From a checkpoint of a small transformer trained on Wikipedia.
Size: MLP 1216 SwiGLU, vocabulary 32768.
Architecture: LayerNorm before each block, rotary positions, no biases in attention or MLP, untied embeddings.
Training: 460M tokens, 14032 steps.
Each number is 128 + 24 x the weight over the matrix's rms, rounded and kept within 0 to 255. Layers, rows and columns count from 0. Numbers have three digits each.

# layer 3 attention value, 512x512, rms 0.0572, rows 100-199, columns 256-319
133134158132145106112103177144089138139109138167131160143132126127142178111141116093154172076068145156141091104134135154096166166109119133169147100119122144132138127135160139150127110096127150
157112181123139160147133098099099077102139118117145165106112136117125145158158168101087170087121084083151126119183158127129163091107121140136141111136099141147143113164157162113117124146146164
120118151091161092097121126114125144140114108124098115117144143148176108151135139142125135137067144142121158137098136112105123124190098099148144208088108172135134146139123138156125114129112119
094079126148152132116158071111157153156144148174129123146104114136109150161141115120117144150148095129150122097138125109117141103116113156151151099154159128177182127152136095097110136176144122
129115106136169088142159140151135130200117091149134115112145139133120111116104141116095143136099108122136111082077119156129091119155129091102093121125156144135093138092136149115117120137141118
167090132149151130106150086114119115098105163124072150113177117115160089112103125141104085153144142120102171167084112126098130153153134097105082140131138142144126129147143128075124153164164093
160097139069155111111102113107093169087129107177141120099102110123151101111138136126169115109183113141139112107147097145127140111121111108168102145162139100131075120114148173104211123102162139
140106156123164113160112092078127111115166136160129079139092145088108125121116113137144203098110146131181085103120114114110099113169185122064104124140132122160188128099120126106149163152124110
140149127104070106146112107123103079132125141140201111125152115103113164148114129157115135108137154140113150151114151132118126131117143090150106130110081114126114121118145152125150170105149140
122127167113129118052126093155140153113138143132156161150103112155133098123121110069134117132157110146172113142121171124117127150123135182151158120076159106148096173110122097124079118161103151
089141098123131138136139133120157163164170135099160122136096118148139125100107103195090122135135110072140093193143131090115138130114132128165162130131149116113159108158136083146123164113124160
104120136147118139122111134108098165171144133090154096115136135142113125102133094119139162129160175110125140139123107110119159115139144119122144167140118116101135123166125098132074170075140131
129123121158165131148108180123154111135115156117167150154129157148100157136104119137163091138166150135170151122143152073109149134140178117157108122110125121130125108170149096129156135186123103
149134179159086110130173200148112129117086115132130112093130133098115151145131130123154098098133145135133104121131104161121120125101105127106106119126152115156086125159139128164127117084118103
142109146068119113123104123066152102147122173101166138142109136117134185115128088100150144133133098113109146125094138141125130120111161147126120178153112146077130143125188122140115119095201090
166122134103116107125120162143131146139134090119151119074130121176097117110074145166115112104134127074157157095139113153108152109140159149122096106111109159138142127119145137142146170112107157
152147117152129153123113192138125147111116126124127117141109082112121099114115087100153123114147121135122149122108089121152076160176122170162109105122110126072121106094122138110116116144126155
125173103091142123090118165136113072142104157117123095145126095133107122164131129149123168121104134140163122115156089140142134110126144087100119119144086098122103117152126136093162116070143100
150080136096129146129092107141153135117107132085122092118105183155138137124132137134125106136135101146100153079172109171143152110118102110147141139134087142109129106118175082157188140126115119
145147095158132162127119114157120107141159117118099148139184145157159166160117148115122147145129100119119130144094084134160124113110146113073105104115130087125137076107138150087156099169140156
135122126084137099148129152127087136195119137093128136043127123118134095168157169137134171124126169132118118135133120091140112110144163103128105142096141173138161118139143113152102142127130131
131141161156123142142148129102082167132124156129129121159105159120153181113135171130116165087159130149101162147081117114099142134124131125127099138071156125133146108066105116146067112169126161
154090114083086129115100152178064114135162142180103158132106111079133139112128157107133132169141135123131093136125167118120119192146112094070102164145122122149122117145145123134145135097092158
075118116110152118121084152120142109108130127156132152141075161122136145134124099106130113098187133078110083102117136160119144114095141162131127124098151145158172127124165148126140136138151127
162126153144121146151097121166149110169130134132140080155166057180134134145135095109133121091144096114100102106121141145143107178145121147134136120105091127137120144131099165136094088192153143
138159130094119121133130124107137113139127140119119107133143121133126200152154041100126122138120121092107129157134132144136122122100113146134110084122117128152143133138155138118105169089114189
080125156072142138121138122125114171148106166096101139133122132106147129169157098100133128143197132124088160106126141111118118189135123145101113106100106074121137128124106133099140140144124157
103082099108113149146161139157098146112174124124104100147105092122183127127133107116116149107114134114140144145141112165167129160143108115151147075127109082121128142136137129128123133091154157
142122120129116164114146129113150113118134136129135152141148122108130124180140131126126101149145117105161119152102159131103133150128139153123120145146156080149134111156099136098140170134156138
154128145132144156157145181108111175150122122110154141126124098137102126116080124141148119113111118132079157156135151174130113160152102150113140150174101110104119136101150167135102101086117148
146102109129124125161172155170112155120118172114197162138126150126152116110121130120098132146130108133102109154111129124175122119089127145091119134128133108116156144116119118118108136123104144
097141145094125128127106139139140121131104151155113139095139138162118143107123142120127151147133105133090113121113110160145135116137120142138127129095172130145145117108146138176131137142106109
114100106111120119130131187127146153105126120115152119135159130112138134134162095111125163119110133132150120130137123147133151136136129146132109128111164204129119095107128135133153165138155135
136133164139139120142116140130142128111135139136122137109109138132110148171139134105121171151129154134102159128133159133129109117139126143169133140099121149131138117122130133114139145101157151
112101143142129123114137123171109149103095166082146173101115132128087162148144113108109123175130104094109133118125152097109136120163125106097149147113113112139155139130149147118112122096111141
132159138100165142147114105106142129092070135072105141103125187161155139105103104126119143161121140159147100143124143109101102148134114148103124110138147131089112113107143131128180131091156126
114127142121132136142149138130102105162143118091129120110124120126157139104125141094105137154083128125089112121161149107116162136090127143163137147138090125121105140144135102115107099165146182
128138144118103146103126118149107132127139133111121141137146082137108139092122133122144164138091084106151152134127072147094128114133125130171118091117137152114133147139069140132105110113150133
113115120113106152136098116125154108139153113148124114118123110146084197124119135161116137135126117098142127136126119122115132097094142104095102118135139145134130127062114108124136167143112124
120143126098164113172109126094132114151117159111109134138118103082130117114100157130125114166136116134107129099124123143125148104167111131127113105169116088148097145113135123154109139096105109
151107088109126168097113129140119077148125143142105138118130123108125082114121143149132123113164130105121074126151152111136134144118112141141136128104161172145107123152145131162131117141162066
060104124100162133165133113148140127162134117121149102110126178098105158119144142097154135117117152156111140112134162121117124085128134120151181118135144132121109122124136142131107146109095165
163128162117093119127114166129126135152136133160132128142136118140103130126123117097107124120094147086125086138115152102125148138158108138161135141097106124143128109096135122109153157138130116
102147134105128124141118143173110120127091115146109172142113107135112155103121112126162111093142146110135139121143129134114146112132122155096101109168134145133121109121120126146163101183146148
104096174115115163104139128110174151122176116114126132103109133076155147149100139135126114124130091126111107135132097105103122143119115121121126150122121136141081135127125112117150147106119151
156107110126107124125152122138095106129104099086149123145108117094155111089102129133134112148188120124081133134111114140096139128118147118145147125151124139107131129122134154143149121093135121
138082116135132109136142166135145128122095104102158145146139146145095117117102125103137165159084134112144117112101100094147155105175154140139118146154095156085105100131155134141127145190111122
134179127106102107124125153136163125126117137125152130137109157115100109150084106162130069118113124124117148142148123122125084149132135117147120116076107142087138113098112125146126135141106126
146115141138137122118103104129144121110120117166123131108154099142095127159080094111060130185101122115111128131099127102086116106121121125201107124148151138142132109100180120114139101148126154
165133141161127135123122130111111122138122119117103124114120146101131113094128142159123097136155143127124140131124126124126132153105127105093086112095175097112114136118080111140148112116148102
128104113108112151147106097147105134111078076141114145120162091132112148141140109136134142143137174171138173120152078132094132131137132167083131114101123145145161155136122133087128103143132145
120127114162174144138095122117085095115135112101127140128141135099141148130069133165099116099141108103122142109148107123135134121123138135114111088163177146168118153159143115178124144122174125
104127132147074148136146086166152135118093150180113073135125107100148116134107152102122144150119102134099090111127162143112090102190134075103149155120153148153133083160124140104168138103085104
114150147096147140114198164138107128112128104126190104119150129110121162138063104083118129128130133129133102116126144179137148141115144154117144133079156094118137112120149113109125139152149173
125161100083081127113159149095162143148137095124160162144158157099165177151131123114128082145176159110140078127169133145066168144127126130138163134127106147146138137122149145162128136109114100
105110159144112189120108106127098125123115130149085148156134119123132119104113166140137096144106144109150159107113117172124107086153135123136109131148124142122113137132139128109110138160171129
097121124122138125097157113157123093134109194134155140128115122121121139170148122147110139082166117126132105096101146122108115145149154123121107111154154089125117156149130144126155126135113112
088124110114107108131089124130156122142105128194126159141126130137117117144116144114156152113136107106142146101140142115105132132144155117134181088143112155179151119155132130146117133111129138
118142121112098105126166101160088152085132156132084138141120161139099153099100137098167152124171120104137120159066151161124146160140139137144111156134134129101139093152138099142114118146088117
146132135100120111132121134149114102075154165118124131083150126147140155135136129098138083143157157105163126125115153181140156136151136137089088132077121115139147144103088091168146155121144127
133140130106140106114172111154158125076133147131127124115097114133141091127090139112130127118110154164097106159112166089132145140094110086135135166112163149112107089090113108168124152119110147
104072125122107134105110144151146133120191136110128126117120100127155156124110105155137116100163129073105119125138103151119128128152188114121109125095161104126110133156134139158169137111109121
147123147111119142142133118077116145130159158140124122136150113124127125119159144166157122124135146141134134119154115088108124150134132152106113129128144109107149121082138107144131116146142146
187126127131116129090143109132110102130125130097168142121133150117144169130120120117124147111157125170112139124133113125163147151117160137142140167085130114103143151148138137117094122122134149
103171143138086155133136128112115119131126119141144128129146154146124108101156139134144090133120111125131086151098103096137127150123106145150144111149105120157107145134078114138119130149132095
119152110129175136174127142145123103126120127088086134155123114154118122119136114111145162166112161093116165138169135158134140095149144081108157125125116120147118120102119113135112119102085136
076120116163109135112129115120145157156137133134121145126106115108109114146121141130147124131152140109151126116150150157138129125151151118132067072132104119149140149109110124105085109105114086
106131148096127096146112139134148129127121108151159149114134110158127166170133130118131105139120107140123150119093124136172146129152128054105112134131119149138132143098139134124133118162095143
106137109146113114143135131146143121153119180129123101122138141124111108077133111113131133090157119124114096106128134109118156145119113118148145134105137128128152157121141130137111120127139108
130148152135143141110170154139118124155147129119125108126107137128132126118151113136148153121129118114150171127138125129131097099146150133149136114111110165141125125145087126123121129108187099
145114087088113110113111138138120123117094148135144144149134149119092122137098104133137106105142133142152122099159115129128151129143126120115139093120121141121092165143096088110143118139172117
145124140140092113141083132136110162113137174147135096145117099149146124123120131132102154147123117076099129140155102120164139133150132118158134106125105125146129113118121105132133154100077136
093127118154116127117146101191164155109122115139143110126103082162095154083133131124139112098154137098139112098144108141117114139097138107127112123130109092141154118145124127167138099090156142
150130128137111097106133080106106153096174191106155127121157123128127129102135092119185142148136133100153130129140156100141176095135151147121141156115098114139103119134084085144120125114101171
103122126113127183100066129140152164107120156102139116142128125098132145140113150123108083141141102139155140115104111160160111130115160131139076165110137144132095134145155121158137098122117121
123170142134143105092119119131126137164145127127133126141129098102147119099137156162099133126127125113146139136143131147130112108137118087127120158139140093090128122068150134143115129134124125
123104087156108133140161126090072134159105092154085145146119086127104094155130147099180137120139139131126148117107097140125126184116103131144158137114142108151130147138161112147107090136098133
116112133126161186137109117120138124137116139143138136129112094112137139141099173131122133158103116099067105158129134120120164081122132139118107109152087107094130121096154126132094151120096103
148119102135149158165089142116119121112131102142125094125114131114127118154129136156144070126126108141103126130142102121144110114133088162140090110103150121151109117112146129137134080114129087
145107124104112118152129110119095087079125109122145125107162117151138144129130102107146104143164133095157146123137133120087150174125137107132097110119168145096129124124122090092126130117140142
162087137148125149121137118147164123140118117116135141096125148149141150109136131132142104141077103136089092151125142132171151161139177117154136107082121143121110110119125123132150135131155156
105122115176189101143122098132142100124114184113134137108098139152156117110150153137185122122095139111153143124157106125114121117145135170174140140134121134109163095104118133147141139130122156
120113155124142123165099129149113127116120109139118102129106121136107093140133125130121125101109129114132162137112144172174125093146119170128151155157153137155144094109142116136118128114120143
076133134133121138147109122114100148124121130120115147098115126129094108102139110144120148135091137124168102131132109101159122088105147113153144099081138126134120113119144128164142138134138142
140155137109148117168115133136130122116101115129084146099133114120162150124101143161117146102139146144137149104152123120128147107136136144162136133112141101112094142136115122098132154141121113
153137095123103155108124115094154123116135135136120099094139179099108142129142108135115100094155144078116141130098111124139127171095137139148115115120145114158179118137109139127124101081148137
138101159125136128163131118126105132164120081140136170131111143145153101149155118137174106178102136111137109106123118142168118098077143139110125157139101121119151136096134149116104132104160119
087117154111160090125128121173162135127109124120148138140160097156109127083152123082126149132134084199079145112156094121144164109107131111143125145136116124157116107147121145106090146134158140
122133113130153151138145122149167096123125096095132125108146109156150113135124125134142127137105124161155117153158105107143124134100100076112127123148103148182130113122139144116110133105135124
114121101142097114151071144059143106125128133147121119108139145109081126142133109133106116136155098143102126131110151097138155128094147127159113163120129124107131119153167156119159131114128128
102128181125161123109146154116133116120104114096131162104125135069140122123160134121093144146180139108112132108181143133126137095086079153161113146119140143120143108129129127147105116072138124
116175118108107145129137132145120172132147107112163147127137132151132145160148099158136115115129086133118117150144122140126100119129151098127158142104110172114130160130129140114115102162157144
103133166156177104090188128102113119145137074111085127142129119118111187138154143141114148155105132139171137140129102121130133120124114115109138089142141147120115095076140156156128157086132117
128165105139093115125120120148145122136125131119138114125143148100116126154144098106148127148141121157117151132142115141152168126135111134117111137128160173137135148117151104119125130146122113
133085113130125139171124080094142163057126075081175111160175109164066123057141106163122160095149124112145095134110152116107092104108162154093099129134127101135127131176154123114125137124109156
118115115132084135128130143172142123106099183093118158095127111118129150112131163121105107137098137126103139115125113130130127124123138127144108109206116091190129152146155122131175155136180163
125121154119120138117177134084115152156128125156125098168129085113126125124120102143094088111157109127111111185116139121151142077131098103198189117163144117157180117114159130103091105117129159
143131102154106127126115158126124129114136111149143106117090115124141141135096090134127103117103162087159130158143145120113127135164142160077108154140123095142114153144119124116100149112147163
138096115131119107154139119126132092155111146141129090115126154129128123124156120128103130139136078148103123132113159162153175133069153108131154113169143116108155133132124112092092156103104136
126134164141116123091118154177129152114124116120129132132100157161119131140152108137130103084069172116166142106145097125144121149122143127139162128090102161140076116177118126142103082143117130